{"num_hidden_layers": 12, "hidden_size": 384, "num_attention_heads": 2, "num_key_value_heads": 2, "head_dim": 128, "intermediate_size": 768, "vocab_size": 25164, "hidden_act": "gelu", "norm": "rmsnorm", "norm_place": "pre", "norm_eps": 1e-06, "positions": "learned", "qk_norm": false, "attn_scale": 0.0884, "bias": "none", "tie_word_embeddings": false, "parallel_block": false, "extras": ["capped logits"], "init": "uniform", "init_std_qkv": 0.0255, "init_std_o": 0.0, "init_std_up": 0.0255, "init_std_down": 0.0, "optimizer": "soap_variant", "learning_rate": 0.00382, "lr_mult_qkv": 0.4, "beta1": 0.95, "beta2": 0.95, "lr_head": 0.00898, "max_grad_norm": 2.0, "warmup_steps": 200, "schedule": "wsd", "decay_fraction": 1.0, "decay_shape": "sqrt", "final_lr_fraction": 0.1, "batch_tokens": 262144, "max_seq_len": 1024, "doc_mask": true, "train_tokens": 726100000, "max_steps": 2770, "dataset": "wikipedia_en"}
Each number is 128 + 24 x the weight over the matrix's rms, rounded and kept within 0 to 255. Layers, rows and columns count from 0. Numbers have three digits each.

# q: layer 4 attention query, 256x384, rms 0.0405, rows 51-119, columns 96-191
# k: layer 4 attention key, 256x384, rms 0.0414, rows 51-119, columns 96-191
q51:144150130101159119131169134094116124130107111157134111138133114117144098100129147127112104134125089146123124143094129145132169126172134162092099110130126108128128127157108100154112123139096100139093118142132120164153103128118127165166135121176159096118134171167105134099123165141137109100
k51:135090143125096117133152144154113118168144148128115153164111147138124151125135125113127157120098076167123126157172153116090123158121117103202139118134115096102110133119138146135131125116140163133159128138121137135099124157125150085120106112109138142156105122150192088124092102136142148114
q52:121131092148163137110115111127142081155127147148134101123110117134104112123166152166139157134097118136164107153105116133121100138116122125166135121185108133165127134194137109134165114152129073138138127121091086138113156126100101170128088151132135146108115119123084103128116150145166165134
k52:123135142102079154123098136133119101086105103108122105117121094122169124101096093068088117145129140094128128133144126095157161104127119138097132146129129140065118117144109130137115126115159116106135112093144119131128115117108124123134175129113129129140129127128111157075147156157098104140
q53:147093115137145132110179131123150155146105154143130111123160110110140148173091128112142122102119122140160143123133166123137092172089133158090150136131145122088118113139140161128139101151121108102107116091101111118130125110103137159108145138119130116135126143159102124107137131120103133140
k53:131121093126142092074112126139134145145127136129096133129133107159113121081158136123114110128172151147094133142121123115142154133203123117140125088095141125157130082130147115122141149097138168189117118123132114122101143112121128064143119139129155138131126155139123096154124107138144119089
q54:110116114111096133144120137121132118138109188159172098123159147108129132145113145109126152138142167110151135142152122115105119117131146134117136119081127122165134130130124100104149110127107113105110095120167117125160170140138131124158122150092138111125139113080147141182114097157100172129
k54:159110115163163109127136123151119165115127120168144145155143127127109129126103157152164138105146138159086159152130135109115148111159091105126138113135111126148094136092059184102150137150096146128145102146088134107096133135144116126122104092141075115111145078126134150117131152141127127134
q55:097077121108132122151134119133166098166176158136083122117081089133097144135072085136079145127144098151118102131140117135125096132140147124183122114162104129105102152128172096095138124069137127171129151115129150146133121121140122139150101102129091078172149139147134106130093128142123105130
k55:128117140146083148108144157114090107083123122106137096164153152137143101098149149172108112145115110117126128130146112145140150112118120136123137118106156139125137119081095128125118115131122147141134106128133150114109118139150101130122142135109138108090144105089130139082162115147162157125
q56:136145113151141088141159130133094129144108115132156154142130140150110131146132131153116117120093145119137087168092152131142131121111118129104151131140142127165098113066112142085110131137109107097134109144148148102121140161134134162119097114135159136164179126102118121078153110148178124135
k56:135116157107106184140110109145139118116138119122136134101164069126142130135147152104139150111144123156136146095161095137132108118092118114135154123123129134115164129164148146144130116131126120157099159136142122127142141137092116119107134133116130181121102103142108141107140150103076127125
q57:171117143145126112095109136142130173110152125093133120143136156110098128111136150130139106144117122125120145138127127122112133136127162097134116142147110107120140107115134083142148123175140135108135113125102145127131142137106177152108143134164141183091132108110131136151122095121121150126
k57:133160125140151088166109140151141128117148155151115123122139124146086107140133131122158121129118111106102117114121159094097113136108066145133120137103142132124121123116117169109146146108140121131126105112087106116123135099161135147135154117147148126134146108128093099121143131148117101123
q58:114123146117169129130131126129131124129091117126132132097142089113118133151137141167149147150117126109116144100128123120128081139132148138138122137159138148099150172158139127178144150135103142108112153105127136107170163109156088117144123154154073132143120129169128106131148106120116100145
k58:145135086124080142131150149109163090113135144154132063089136100112129141110113129118139130113160124125130130111132162081115114140134108139130088140147156099156092139145103123141113135135149113121088133132119129097139130118115109106138142064104146107107116129114106110141144129149132134096
q59:157185150134126139108153097143137148131087089102119122102138097094145177118113128132112120168128131128134098138152138131171165142142117098146084132161114095130170137159118170103118113122113105158114125148168148142123099130127126153111128166077117102139133124144134134133136089127118140143
k59:101155105134135149146113111069112104172099141136106078127141115109105174134145122132104134133174136140115105144161143164117128165132121154151142134121133131144081126134133148144130112129159116119119140139119127125124147151125129100163110134176129140135103105116151083136145131087130133118
q60:138134117115082131122153154113139133121138109156131142145150107139111143133112145097076122136143115164121120101082105115112173151145148115141086131124114130129163103154136091113103171115108127106157114124144151131077149133129120136148119152122153117136143117123142099156162116185111110135
k60:139172112113139153145108136147123152153102140121139126116126172118134127108096122124140141119186142110151188091126141110148085086112131116111147132115146143121137160093112150160133114107109142156144148134115133111164087133120120136157146115146128097121124153137106156123149114130124155101
q61:149163118162115135131109118163113121130122152185142130140113142125131157115147140127115107095131123115100119152146116095126113115114131124135128109124137100153118107135096104161149087076109096141122151143091125126116128120116159116132134122142144145191077115102132154128157121101147140130
k61:155119092140115145153168128107137118107120129066121120136144083111147149156099165134110134156139124124107105137141099140141152118114143154121093145100106123068161117185124158118126162117131158163134098119135102172158081123081092163137124133110135143138134127149110093091122147127111119142
q62:132128106137098165130093124131121127166131114138105136124139146103121106148160088141117143104154136128117116138143125123138171128142145118152128088094120135130133132122142115142095126110143161119152208134160170089151138137113118141123129124165147110139136123095155113159113124153140094113
k62:126113148124135128126139156109146093155136102150128132123105125146114169112077164124160151102109131156137124097146128123123148138139142112119143101135142131111115123130168160137149131094149129129151097152151106124124121153143125158107105145139097120097177166145133153106125111149127138095
q63:151121101121130131165126125119103115129144148147116085109127099118152116144105113137120096141184112079092111114111143107162131159140085144170137119141133137124131086138146089114168111105132132129143131115134132133110148127135139112142107155151088138171164165106122164106124077143142126133
k63:100148124119136146136155139105148123162085088116143164139141155145133127084130153132141164128083157158142115164114084150109146117122147144107134138120100136135158163119131160145154104128120127151120114122150114115107091135093116113091108101100146120122096131151086099153124177108135133106
q64:128161133107114116129127098102144109142160121122139149113121123145156121136116121125114119158168134130099160104106098132140130122188094093148110110135106118134144127140114138143069116146145146135141123154115133167155137099133114098154104109135135113134138140112125094142105126136091092152
k64:109128126137153150161084171132126152136118148148126146118141158117137098107083136107116164114120125127173128105107127119060114146092137144147121161108145128133139140129133115122166145125107109148114138144151110122114123154139125107086102156098085131119130122122164148162122086111134106093
q65:135136124171139147122115132174097127107129115104109165119133133166146109139117160119128096137120088126144113178092115123118129143142158112098139152102141143146138124114135125150100108108112118171134181086101127135118141128094121105128133167101098177099103127119101137108146121157123150147
k65:156117097111078079158145160105114128123128161154130104103142139116099134119123136127113164113172116105130113149148124152126145116150159111139133141134144094108159109117136153157141132117093100129118104134170168168130107083137131142134106125110178148150147147144163105099132124110104132123
q66:105164122130111109130166121121124113130135108100150115131118128114164150120099107106155133169146160120124104119119107126116143130138138129106148131133090141134138130126105159138126123094117147152154113142135114144127152137147136167124119154092145158151134105125103126117148094125138114112
k66:166153138136135157155111110138155134133134079131117122113152146100114092138157091162149138114106131136119140153190144162123106118164092120138119118129138131150137155164100117158115119123147120133109150084133166120095128157120151140128124107118126115109125151145123128089075123123131121155
q67:122159125132139128120114151093124103099147101148105141150117124149130151122077107120089108126156113148111157111114135101164139107122134137140128130100165124100091124107136135127149150136112142165123120105112125117151152084125122115115108100103174131114140143114134106150104125128127114121
k67:152116114102122141121114095122089138122125145118121175145105155118101117129147099090133126108105145111146147167148102155124142135120147111163122119108103142086139144160124094163152123119158125122099120153090143150103098133149119105153166104144125156115109131120135140130095173166142129112
q68:162147143084124139133155139129137130132118101088115125090126089138129149134096177113138150120129111155114093199153139132149151117173133125108138120146128131147156103153147109140129143147127084168146149084144124119084148085090170153106133131141172133154127140125108102108144157122151141135
k68:120110138158116147143154106155114094133129154126123113123101146150103124144102062099104109123113124141103119128145123137131135137107193131132101154106150122119139160122169143115120091071113140099131145148119172160157162154153108129111148108131136138144090138119153144112084110112113150127
q69:138162113108112130157099125166146115107109125108144145128119139110139166128109108160134132149084093104105114143153122127126133083163117118172120114124123143131142156138106115167113137109161126162100101123132160151099104136107086139127116156149115145128126128119146121099091083101117121158
k69:167111143147131168163140137137114148126131129152092119102115128127130110148149145144092131129148123100144144152102116136136135134110164125145127162145132122141154113134134152136143136137126104099127154128126163121138136109147146116132150110148130140116132119161112129122171166146149151123
q70:151114120156145111132096120116135118111126131129118071120115081137104132143143133115110103101107143142110093145087082124128154104089152118094131181098120113148127140112143130111144116125115091131122134123126102140140130094151106109103133091100136145135143127169113144158169119135071112166
k70:169141159115140128135124138108137147149149151125136135152120112114154118154102115115110117124143121111123112166140146146138115128183107100137133151112132148112100135129095133144103128158119118122107138084124117072111114185121140146142158111157092144109145125142111104153104145104097137115
q71:147133145174116122119075134122146123159143132090115125101132172072144119134128097120100121108101107101100056137118157134094108164161142131137121111119107093114146104145124156166061077121127160091141118111140128105110124101111132143138104114142143124154130098137141077154161091149116120109
k71:133093157108151080167172133092129142145119128098128119161148097128080134129129120130161139142143171146121142105129132159191120087130111169144143134109158103121108153131146104075156118130149096118122143117148121144137104159151120123151133116112101122134137122136157146149090157139099134125
q72:146151151090128137137148155129164098141098153128140145125166142089105163109126138068145162157110112142114092138139107130118119130131134130142121138115139115130128126100123107160139084094129110142137126146091180142112116139133135098159140128148126172131111151144151118071135125083121140151
k72:140140142118140118121111106165106119130123103137110099114071098113104120140116124178093079135118105109127108154152129125131135158123132146107127116142101111097138131164158133122103132144126154117122132139139093145162115129112128171118130134108158108120128138161153112109116129104153117138
q73:083138133136131129091142124108125152121112111073137123075165111122175125127136164146123169116128119095162117096107152122157125154130077091126156114100149163166156131136111134132152111166118146100161150146127150152133138126139106099146085106098096158114143111125140137139135137122130131116
k73:154126117144141139162111134148152125115105150145119095152113165134073116144130104119151152148101130172124143136118102130114129123106125141122136156119095110105111108108146137124124121060135116151084137122149079142135133124105156140134159114151133180125102124170145115160123153152114141114
q74:156109097092156103124110129143138120142187137126136126172128137143155167136106126112122130108137080127110092153124149130133114166103062136131127137161128123110128142122143115158169152177146109135145154157108133144145145153114115135142125147122145127124135155154163105124116106152155134117
k74:115109091131142132130116132126144107115077143125102173141123121122124116095153107108132141102146111133139131115158137131077100125136126148121173091119111156124133126148136119102136140131120117143134103183164125115124128119134139110136131120117113139139138101133105128161134172118130112132
q75:116143142134156121148140143118120102151126107115124154130115123095124139092136092158133129113135155153121133085114140126134106102131126149117124108150154130133124180122125132076131113125156126104144132102119134134127092122141128151087145091171147086131170140115160129122121094134115140088
k75:116092119136092119118154121131147144123135134128108145146145148191140134111149131121190131150121132127143117106099150160097136124123122134143130127101130116137162149105177103135142080124095101118124105112129117186081124128174149107145103095127089138136122147117118157099093175122133158142
q76:145113089120091137103144111151133147153124118123137117163097078086119153135134152141081131118147146125134077151141142121073157121129109116128120168122125122134160129129168106117123123123131132130091110082151132143123151111124156122090125099131086137108128105143089113141143169135151131175
k76:125116160107098134138101132129149122106139127154104120108173089143131141136129126181124120130114153099086104112125098143093095126126153120158142131137144112130111132119124124170110109092143153128089097147132116161121117117145097146195137117126115118130081149138115152160133109108080138118
q77:124110140175134085104117149116116148121103126103160114130093115154119165114118137100110145129126135125157144117137147125148145131174133136129156138156141136149171172142137124098103162118089141126125138107113154148145127116099130117160128133124129153170124123132096160128090151125148141140
k77:135142123109159114133140102147150145138121116103118139114098158084080152132123136161123117149104106112100096127124123132100148122168132114113096131099096143134115118109153114148183090151154110110122122152099116134135158132144130161111120128162119131128104119143134140123148124122120166136
q78:142143136110104162161128092147096111106134100123157124157144112106116118189127105089135165102133129112130093153156079116148129092124123093096112157112139147152167121128119151160121114118122110168133096152132145158090115141094096130159125157135099141158125124124123134103140124146146078122
k78:119151133141119139080128150120150121118124109129133097116122134097166143113096134130104081118129160118120147166141129075088133135127144159153122126102120119136091119124128130136127132097130134109135105132146147178149107159108143132164111140103151100145101130126114125145109134138126154148
q79:121118088090098092140142171142149133156164161127151193153122162125096137154122129084090123103113113158143128111149166131121143121142112160117135091123137137094117158127115103161148165145145124121145117110108129109138149116160123093116140096159092124135146183100157128094132138115129148131
k79:136122151142147122132121122178101106130105139140119118128064164107119117076151140152143128104139152095140178162126102110165084169132120149088121163146095125138149113113128130120172125139122117102111117157122147128156151151153122129132118131117150147118126111142133116085121113142172131136
q80:108130142109140126125132138134122143109126129164104133172150147143142107121113139138150137122136133159123121127136116150138114143100127103156149083142093144143117126107137122117158096128126155104123125162111107122128169123163089128098095079113125104137152089099147109132105132155133182110
k80:114159115119133159138124122142116143128132137139139118096116108145120141147167098124141134149108136121148172089091109116161154098116128159080125123119138118124135128117129137120157168131118121117165133127129116123133126155117173114154136155129134142145115152138105152122112160090177102149
q81:118108147087106150074133159092132086101197150116170153123090123147091121123109129129094150110116153177118104081112120137075096118122115131149102098160166162120086145111109160178106116114122101102135156121124119104140152173181106144151129137125107087112085147110116096180130129138163126080
k81:125115081153143145136108112154140128125116117115131148134133124160112093110096141170146104110113083131147175116094116085143122152110103131120128137103100103123140118138101075139155187130130131082139124131151143135140131110136140110129127117153125136121146129160152145105071161143116132136
q82:146151079115123126158112143158120152172135103162146132136108149114152142111163146111151079132097131106112098101147170130100121134103151138118103135147146147129128123132183101132163139116118109117123106108114128100113137113118141173128154110137161113155149135128153126127127127126134133113
k82:099072174131165115103111109142131126077128169112124147119144148158100110115087126148109109136128124144146122159113129119149170104144106102135139125082115130091156146138133123111121127144125126152127110133125160160142128098113139117120104128096117162139114093132168093088123140119141123131
q83:144158116143114120121144105177148119158116112139149152103137108107085152139095165116134140142111151135130150114138155146104134102139130112081125098095163133151163132130130139096113086168131097105102142101117123123148154129147120135100125120110097142135099146176101129122124122157159154128
k83:117113160122133115121103126167121141126164144145131148091158099169129093119126155129133135133151090129133103136104097158138077149135141129109144132178112165144113106121136109176116134127167141125116099114078129134138149166129085155159135137125133114136138122141098078129139135151147138131
q84:117140146139078127132098126122128148115087150117118101128106104124127117137168149136158110084133123161111141134143115121100160131151109110130134128127124153134167128159150133158143091126115173113100132121141090179145104115131098149126124120144110143125122138138141110105135146093138149097
k84:139128105117135132089133152131125076174144104168159129157149112101112135141122106133107152128142105110122089084118128127099107151120145114124081124110173143112105065114150095132118149141114137126133161115112109078121132141125112127156101142112127117122114133110107145102123121121109074127
q85:121127107137132111142130128100106120138126133137117133175128131164109104090182121141130122132106101163145165107141140159131143144152110088091146114150122151140126134103139117126172119102131128117093102138140125145133130114143110119126101138111148158105142133127113122114105107141160127156
k85:149147123142156143130133148185124149098103135116139174081122154129129148134110143123157134114103118127090142114098121123154095117143106121146135118153109124167142152123139123089136137129115081129112146085108138173100118119109153135128141101140108100133124144159127155123173122121155129156
q86:161108099097108094146118130146065085118148130147105121130109156160147173096144097108160119165135138184131126151164146145151132112121126133090113162095113168123152134139108126078107143118153117105138116129153096140144157140149139098133143143146124138112117104105137154115097122120103129153
k86:108130161138127106113123124114152138092165140126137166166130125122101129136140085151121099125145119138098121154145119123139104115149149149148140151127139122139160140157117102149136105142093161166129101131107123140100114137139150138150143136166140093168135156119141150098109122138142136159
q87:144152114152150189107103128100128129148130125155137113138142104112115096135141151115115132124140110120124132123070151122109119131180153119105123127114131131129115137096113114121081115110136147145082144122140155106098089122136146103181131123140075141123123106157156121142139139134079120121
k87:152099089110107099141130143140140161132165135125151138131135148109130173078102152141128163124129158123136132123158138117114160132155123145164114130103113122090095136143124156146151159125097116122115109130143149113144146127160090134127101103161094104098161136113118109160088103160100109094
q88:128147150135121135119117100141141117127127145139088124116161100135105169139125152140154138137120113116112136148110128132195149079136157119115152115084133133125129175156133100167131133112105108095101115141128139107145094116136116159125150127161133139099135141141117132098116122136100139128
k88:135107136142137122147126126117124152138144101111113117099107129100129145179093124158108132135125144134140087160123171112092135134142115164107078121124128125159129116147092126104073120155108186113092126107120150132083169108137160121142118082118147124138096097148134130136125130126114130135
q89:129138122109118150150127105128111141140142162101101111120166147140107113071172080150124120127121148106126108101123142147140114099145143137115168106112129121081099167119158087147143112133108111089143122166125148136126124118115124100142135094170135111132169131126119103181128135169088154116
k89:080096128145120126116126135137142158151132114110126159146144128164142159141111157131142139137127147126112122129116106136158116160121091131112099101154123129144137126143159161121152135098137116120064102118128129085150153122164097125121112126093110131138131138141130113095116147118130139118
q90:126131109118128125140109154112147102115136143118130168126127136116119145160118144112149129114145144159136144142144141133120132119085155075094106117093140146128117085100154110146120122110103118153109130136124121142131135142109105112150123112141131113144130140091108126122131137160149149114
k90:143118147137122127118117116144143148126137118109093128137147092131116157089131161108110162143126104102149107086120125161104131115119105154143131121130137115128142124101142151143136121112148146150121134124138104140138140093118110134101129138122110116094131149107144123092108132107112089124
q91:106129102145147147124072149147112149119151109102168147101130139149139126118105133134128131105121098137164134068109111152132143081109139146098157110130109140144162093106124121108134148107117107094158165145114114134129137119103160140094104156108080116111132114155135162105077189125151138104
k91:138155178166136125108157078077101137108089094084141131097114091121148142163118134114114141139124135177163108167105150113153139103134111141141119182116116126124147103165096122127118119130112136146119098120145121122159109134131138113104142116104202125114124145126114077134143088111155117128
q92:141110118115104136133086149092174118104102122139096125189132160125137127090140154123137141111110115119162133116107117088128125118138123144151165113117123131091124101147137111111168081137129147127166135147108104114135092122120116093126082138089107133117130137134111143157134133107104103136
k92:155149130136143114116176097156120133153110129150161125100122130098159132167147124116132164129108164136126127117122110115130159146139096120118103135108139130152109073134157133163144135090108104131141097135130127141131111115088114103138153137144122124082111119165143126100111147128145155111
q93:083135143103133113082161127148117166127117128118136141123138099166140126077115156169163179094144128112140138112152129115138154114084101129136144141133142119137101140100144110092123141094164072101166138184118106124134133172119122106095092130118165115149167123099151125100101084124128123127
k93:142135152159168127138124116173130110103140122108137126117111134105115123139160153097082101130099114150143118154102109091098135143143134131107128132115102107142131163118088128123135130118088128144138132122148155121097182143099123145148130102126141137122096108119103194121146151132137124135
q94:107138127149111128133095128162102149101141119129083102170085087116161121141137136151100144112108103130136136129125126133134169136100144146157160104107141140090140135137121142148160148132104137125125133138115118158118141155127134128134142162083135165117127137112127106145150098139149114166
k94:142145122125137133115125130105108130125095115109142160116163116110145135138162111140147124098115175117129119148098122119142098124131165118157137131146121097167107140148132127145142095098108091139144113129099133109119106111133146120139156094130123136167129109118145121111118117131098138098
q95:130142116089109111137141188134161127114159141134147165125123149139129095100142129168145144167109113126145099140152114129139123183123136097105128154154129135100130142148153164127119096131166141109177123144118114133127106121108072098154175136144141112115138164113161166131099130112117119135
k95:131081128141134160103085131110113125109100137140113116135094153121119145149122124137139143103116132129109156123151139115126115086092116128100134158072109167139117138126094080121189125101103119175086170173108126128156118118111165109110121139132121131120135099105124106080154140118147141124
q96:136155129118121152147158131147093106165121116104116124136162122152127148146098125119132118106116101150106157143141085090115123131137085126086130156111159140088170141138115170115128129098117161117107097100099126126134141151153124123084121096099154156143125092141139137139107104077161147091
k96:116118147127132157105092123138157127125137129127110126124096124104141117163142139163128173116199128123150113115105163151115159114114114144135163119140109116158092149137173132130121103136136117188165115153118172164113131132107161126131127106153121123142093193132112109110130093156127093156
q97:127171127139155109113108120134146107099094121105134126150122105110159079118142108133141134152138133127140140122157134137102115121149106115166114150119118120137113109146107122120108108115122108165178124116146117164127158148125102100146150145162171137134144139151130143118123181125114107138
k97:137107133120113157114131128155155128133160108162085149137092139125133126116122120131129138149109129134153105123165072139186120166161135129115098135139115149116128124142156128138120125107102156111160119189142135108120055126105127168118117110109105105146090097112125094154117089135168117150
q98:140117152164094162109154105120104139116149146127107079122148096104121102104104138151143128129159099140136101123156157073142129157129147115159102153116112147094116184152113131117101121151128157123113099158098127140142128127155143124121075102136140143111122137121158114085076068064147126150
k98:098147121137080151149122159110112111150106115128142134137132148099145123153096099118136151163111127125113135144143144137139112103143137144122117084146118146111128148064147107157103140097145127130167152088116162094134114118156123147174148125112137142139146141109156145123130113153111096089
q99:119117088140114115136163105091111081176146138107111105129115112096155146109106146139120161166060131172131120092111131143131141145105106132176130135105121112125105111145144135106120085147124123112118155123108151092073088133124140151123119108144130116170115110106124114092126133138116113127
k99:094137119115126140113137156148123105151149129122183154100115112126119112119158081137157132075175141114138095125156148144139140112132149124090140098135117156121109102132156072105136157090154118085127146154153131122138118106140120116121164097148127134126140106086154118130080099124112131134
q100:128125098140102167124150176109139155113105151110105120157136105093132144149119112146090115087125152126094099144143129127122105137155176153141126104134118125095116106116103094165106120135154103110107104134148114111115113117157164123122152132149144119142125120104120143155156110168081117094
k100:116106159114166116105126132111134151127161122148142129120153142170131111145155145124145126112115123118119115096147119085137116116107115126117172124154138135119095117121113112118123143171174149119156106155114159115149139113134120111134102134095097121150137109132180101149086179113141143109
q101:108110127124164143104133122129161148154142138148114157133121107127150119111128132075150108139144122143161097126144115136135117135113153162102158112142137168116112127138163096117144141132162121077136122103128140131151119139158090134153130136131091101098147140099116054158099132110144123136
k101:134121126136149120116178136158134108122153136153155113144156125152123110101139143141144143089122124162117164126096157095127119127115090142087136127140147110188148165087097104137144134087119107108159096138125123125141193148128136145135135094124150144137150137101104139131146110149136149090
q102:151143138104082122117176111121131127154093128154164131114121147137139120141105111158180177097135155117094095103129114155172111140155117164142123112144130154129127136136156178185163124144158116114118128111099161159139115128144139128127081132133116131163101160161158102093139138108128145156
k102:082119091108128155151093145141148101110134158112086127139133105132145119095164151123073147103138142124135125128096144137118113136118143097146121118105109137148126156115138120079104120116150105126135190156130145132102106159109131109163150102101141076148122112147113133130112145142118106124
q103:171161135165122151116129120137102085136108149108148095097152111100134136093089170098111127138118115110120144137117131158109100145116137118120125151120114114128113144105108142166138145098135120138100095134088124160158088119111105145157147119147141149120116147136116128099132127145149122125
k103:114105145114096138127142134135145150117112098143119135168133135128081132156110114116112154130125103110139111103084120101152100103118150141120110140158157151088124148158097108158130128137106140139130163143148135115136148147155118117135130110095128102131139145126121106096161122160151101123
q104:137096148150139092184119132139126153125126136156114119131128133123104146107133135129155170144127127145112136104092121116124148109094119127149126126118118142142145136117125167095165157173140128150127084122109145094133154128100137155116127143110100122128129144129128137112146131118166105111
k104:121103083134169120139160124143128134138125146092144142139157128140127123143122142109110115148119139127149115120153139139104133124120097088125115114172111087141121147145114127132107113099139150134150136162154108147141135173125128108119139126117155164126110128108100133141124107141126137110
q105:147127117131142148128100099166163112123134115133157132131120151144135131117129131120103142150184160164127106107114121105136163152155147151124143108119108150115142160100152101157126124142119100119117111124142133159116096107133142130134143112165136161155165084176177158099148117142129122137
k105:120147137127130120123104168074115143128118119116109110131118116092169119122129130103139127092103126101145147089145156123149081133163157156150132160141148082093119146122113158095133113149130138109126146140129137114133129109142120184123100194126138101115134158120137137157128134109081133138
q106:118138128133130121096122131139123141101149160133110118111143126087138145145160097069092106146142153104123127146138090110128113126146120111118119150119062148113156163092081100141096088131134172120138121085122161171116147128090146127122145106107161124107097139140139125122145114164148118135
k106:138122123165150149154123123108163122140144123147137114128137146126103100161100096139168169112128098126078125107136167119155138132123142121121084139103109113110107143123117145156102146161135116153103105131095132101138089096163131159132154143150061146132141094140119092136123120104101112153
q107:119113114175109130123102097124099109094136115123129144133132138108111103107126133142102146153117118124135147131139140114107132127077114124137100106127129158103141120118117144150174135143140172168136131104074103113106119108151129135123106116132126150118141155114130098125117131160141147105
k107:110133147107161111139109124133088107106137163103147140122117118147147134122146170096115119108153133108139126152078138143151095111108117128095132125096151133111087163131120087133095139115103097125138162122153134127158174138099127114143160123153101118111101119142086118115121160123132106129
q108:138117104102098143134166148087130131182119123155139077126109109075144179156130125139120160135129121120132110167173182140088095113164130150165148118109164122102103107132130154175134126118145151131161126095143126132160104140152117160108114132131122131126138104145076133137096086141103134102
k108:133149112113129119115114163129104144125112171126110121154121156129141142101149082122135104101138155147100098125134114153126109148109127173119120103157129142131108087138155136128132100147143160111126129149175145121119175101134076137155173118169142102125115112135114134102122168160147136111
q109:115118124138114143118158075108131088109140130189095109143120105154123114172120128131132142112102113129096117135145152127122120137109131131139151138127123130136143155090189145113157146141139088116124147096121132112107148140135123152155150132152130129127139145124081110115106099088155138108
k109:072152125150121102119175135130138126125090123110150119112122138137124117131146129136145128118138164149167125146139143133128130131128128120134130150169152154151094145129112124118120085128099114145154143142120115134101139110107118142124101092129171155108103123136106114123157137138160113166
q110:103138136136125151148109109157111110123121114138168140128102132107107122138158160136091114156139098182126126157108162159137154136119116133107130125144138145136140125140134124163138111131118134144157110148137121149148171141114154163126128142108134125141115133120110145074084114129131086119
k110:136146131125131126085120110108137117139108127139148157101143107106113137122150156150110107121139130128169131140151104124134094114126153074138128140137141131124115127135141148112152096135141135166135149122138099142100164104104107141110142113167126136131125113129109130162137128118152136169
q111:135123148169122157097142130177112117093137115105122117138139127138140159170131126127110140128120120121141164131144136111164181125152130077119121143100109115120147140128081140109098125116077094135116174134091108158131106094115146090119124192137132153108138136141135115113154103089117140160
k111:127149145122138121148194111125103144148126155119125132083134123084120103159089075133144154135169136141103140150096135092089075162174173172163103113135157144127147138095118119167124090140175146142106102133180199105163123123152140135118139111107135111106085111140145103155143068128106079121
q112:136132098141157128143165133166120122119110143142144104106125064192113126102119116144155094124112081178104145149087106120132135134136125153136136097097133154115150147106160171143138112117148121160148133150111136132132130133111132121095102117105144146093125105121153129094122131101162151146
k112:110144125080151133107106145119128110120110152124114112138126127112124147137148170109122133132105166104140136143113145151147144118124134101144141158169107115145138125150148092112128158136132119124108124120134123151129118134095114147109150152116111127105077117133079127149135098126141137148
q113:107107107097118151113107130118115123126108145150132131132125121124130100145145124077115087105174149154159120130157099144084116141148161156133112093127152145162124128100146157133121124104156121100101136158148155126132147105116095110151124118131148127137124117133152113165131123105110106100
k113:183106148127160109152123144146178161110165145123131156129138169135115139091122143130145138107114113122101141137126119137174127126131104160130151143078141149094114157156132099088145145127122151147122105150123119133132138066168132126148116126123102144102112134106158136093130074164154145118
q114:107137102127086162111077121125110094102124160100132139169101155192117062142133114161098136092099137157113131124116137114131124091103163123108139107158136146101117093148135071109150168143138138063144124127140130119092146126133131144107093118105151132088128144126108154063133123125140137155
k114:119143197133119153127142146112088100136130135121139079116120097116103149134122144125158127130107111119135158122147152123137107116134128146132126143086128128137157130123110155101104119134113154198168101115126162115129134163109141124150142152144129146159119136130121098136107103116171095100
q115:114123138099114104084078121106088095174116124077111108123155163128124143085106132143118104117160124153109112149145111145140142096138153142137123092123122121111151141137125114095136123102126156160162120160125185164123154122125109143148110129131090128150102136108094096112107146113133178151
k115:112136121141119170134147123130133125096128152164111159137086123142123097159133123130128138127172121112123116143152125132147196172127118113084121084140143116096159121139120154133198097098157104137094109120174100149124108109113126099133146136098149122135102118101094108137151100149147137101
q116:118198127098099119125174135109118138089172152128159095106181151150121141126119153150134085103146114101128094162129149131107144127134148126099149122101083092124122147155098130136103105130114098149090147103130169131151146068138105104166132129121086121147131119101147137128097106137117119148
k116:113116095148156137099133092120123182132113088141124112143150121119146146140120156126115145111081167126085125143156113108108125129149137178150144117140149147143159106124096131140165147095124100105125103156153105150157132109119134127160137149126117152158120135156107118092160090131129119111
q117:120094163141127128131101144145133142196149143119130147116128135154137100111137140102112120095105135091120121108118113137100119146073092127107133116108107136151161129088099133133140182084159147106146120136141119121111120164125097168105064115109139159139132138139120134102127158151116110148
k117:141148165130111107160135135149148112110130129176160162133145136135120182165094123110140121151092112114161140132123108121093156099117122105149137141140083120140182120159139130122119121133087110112090127132122137160152138128144113091140143121131135130109174132099136167128132119101126148108
q118:145175103151074156092135135158117133103131098137151107128134116133137107127115156151112101148185094134129136095149075109147126075168137157131136142104125137124101103148133104116079165146118097148090110095128131213132127112140158110175111114127099151116152108145126127173141168141119128146
k118:145125131136122125140144099131126126149176116134096141107173097110119134181099111114118127119086172100096114128130135104163123148117127109139084152147150106123145114130047182100140140132124142144110077135122140091124117151110170160126130116135140104099115130146102141112123113115128116112
q119:119068084133132082160095151158142131212151132173161167126140142156163102118117105137128121093132106114128180099135131115123125114145149153104148119112120086134084146085195080100137109155095116110119107148177148132146103089172125143121070115113090074104128138135141116128100130142116155097
k119:135134134110118075111157108125106180083178124123119129144136129139097147139159132107147114157114128134129158108133117142127117121070151130081131161177121155174154097137116158089141122120138130118112097113106101109095143165117113089095125153119126182127116135104132119091100123128109115130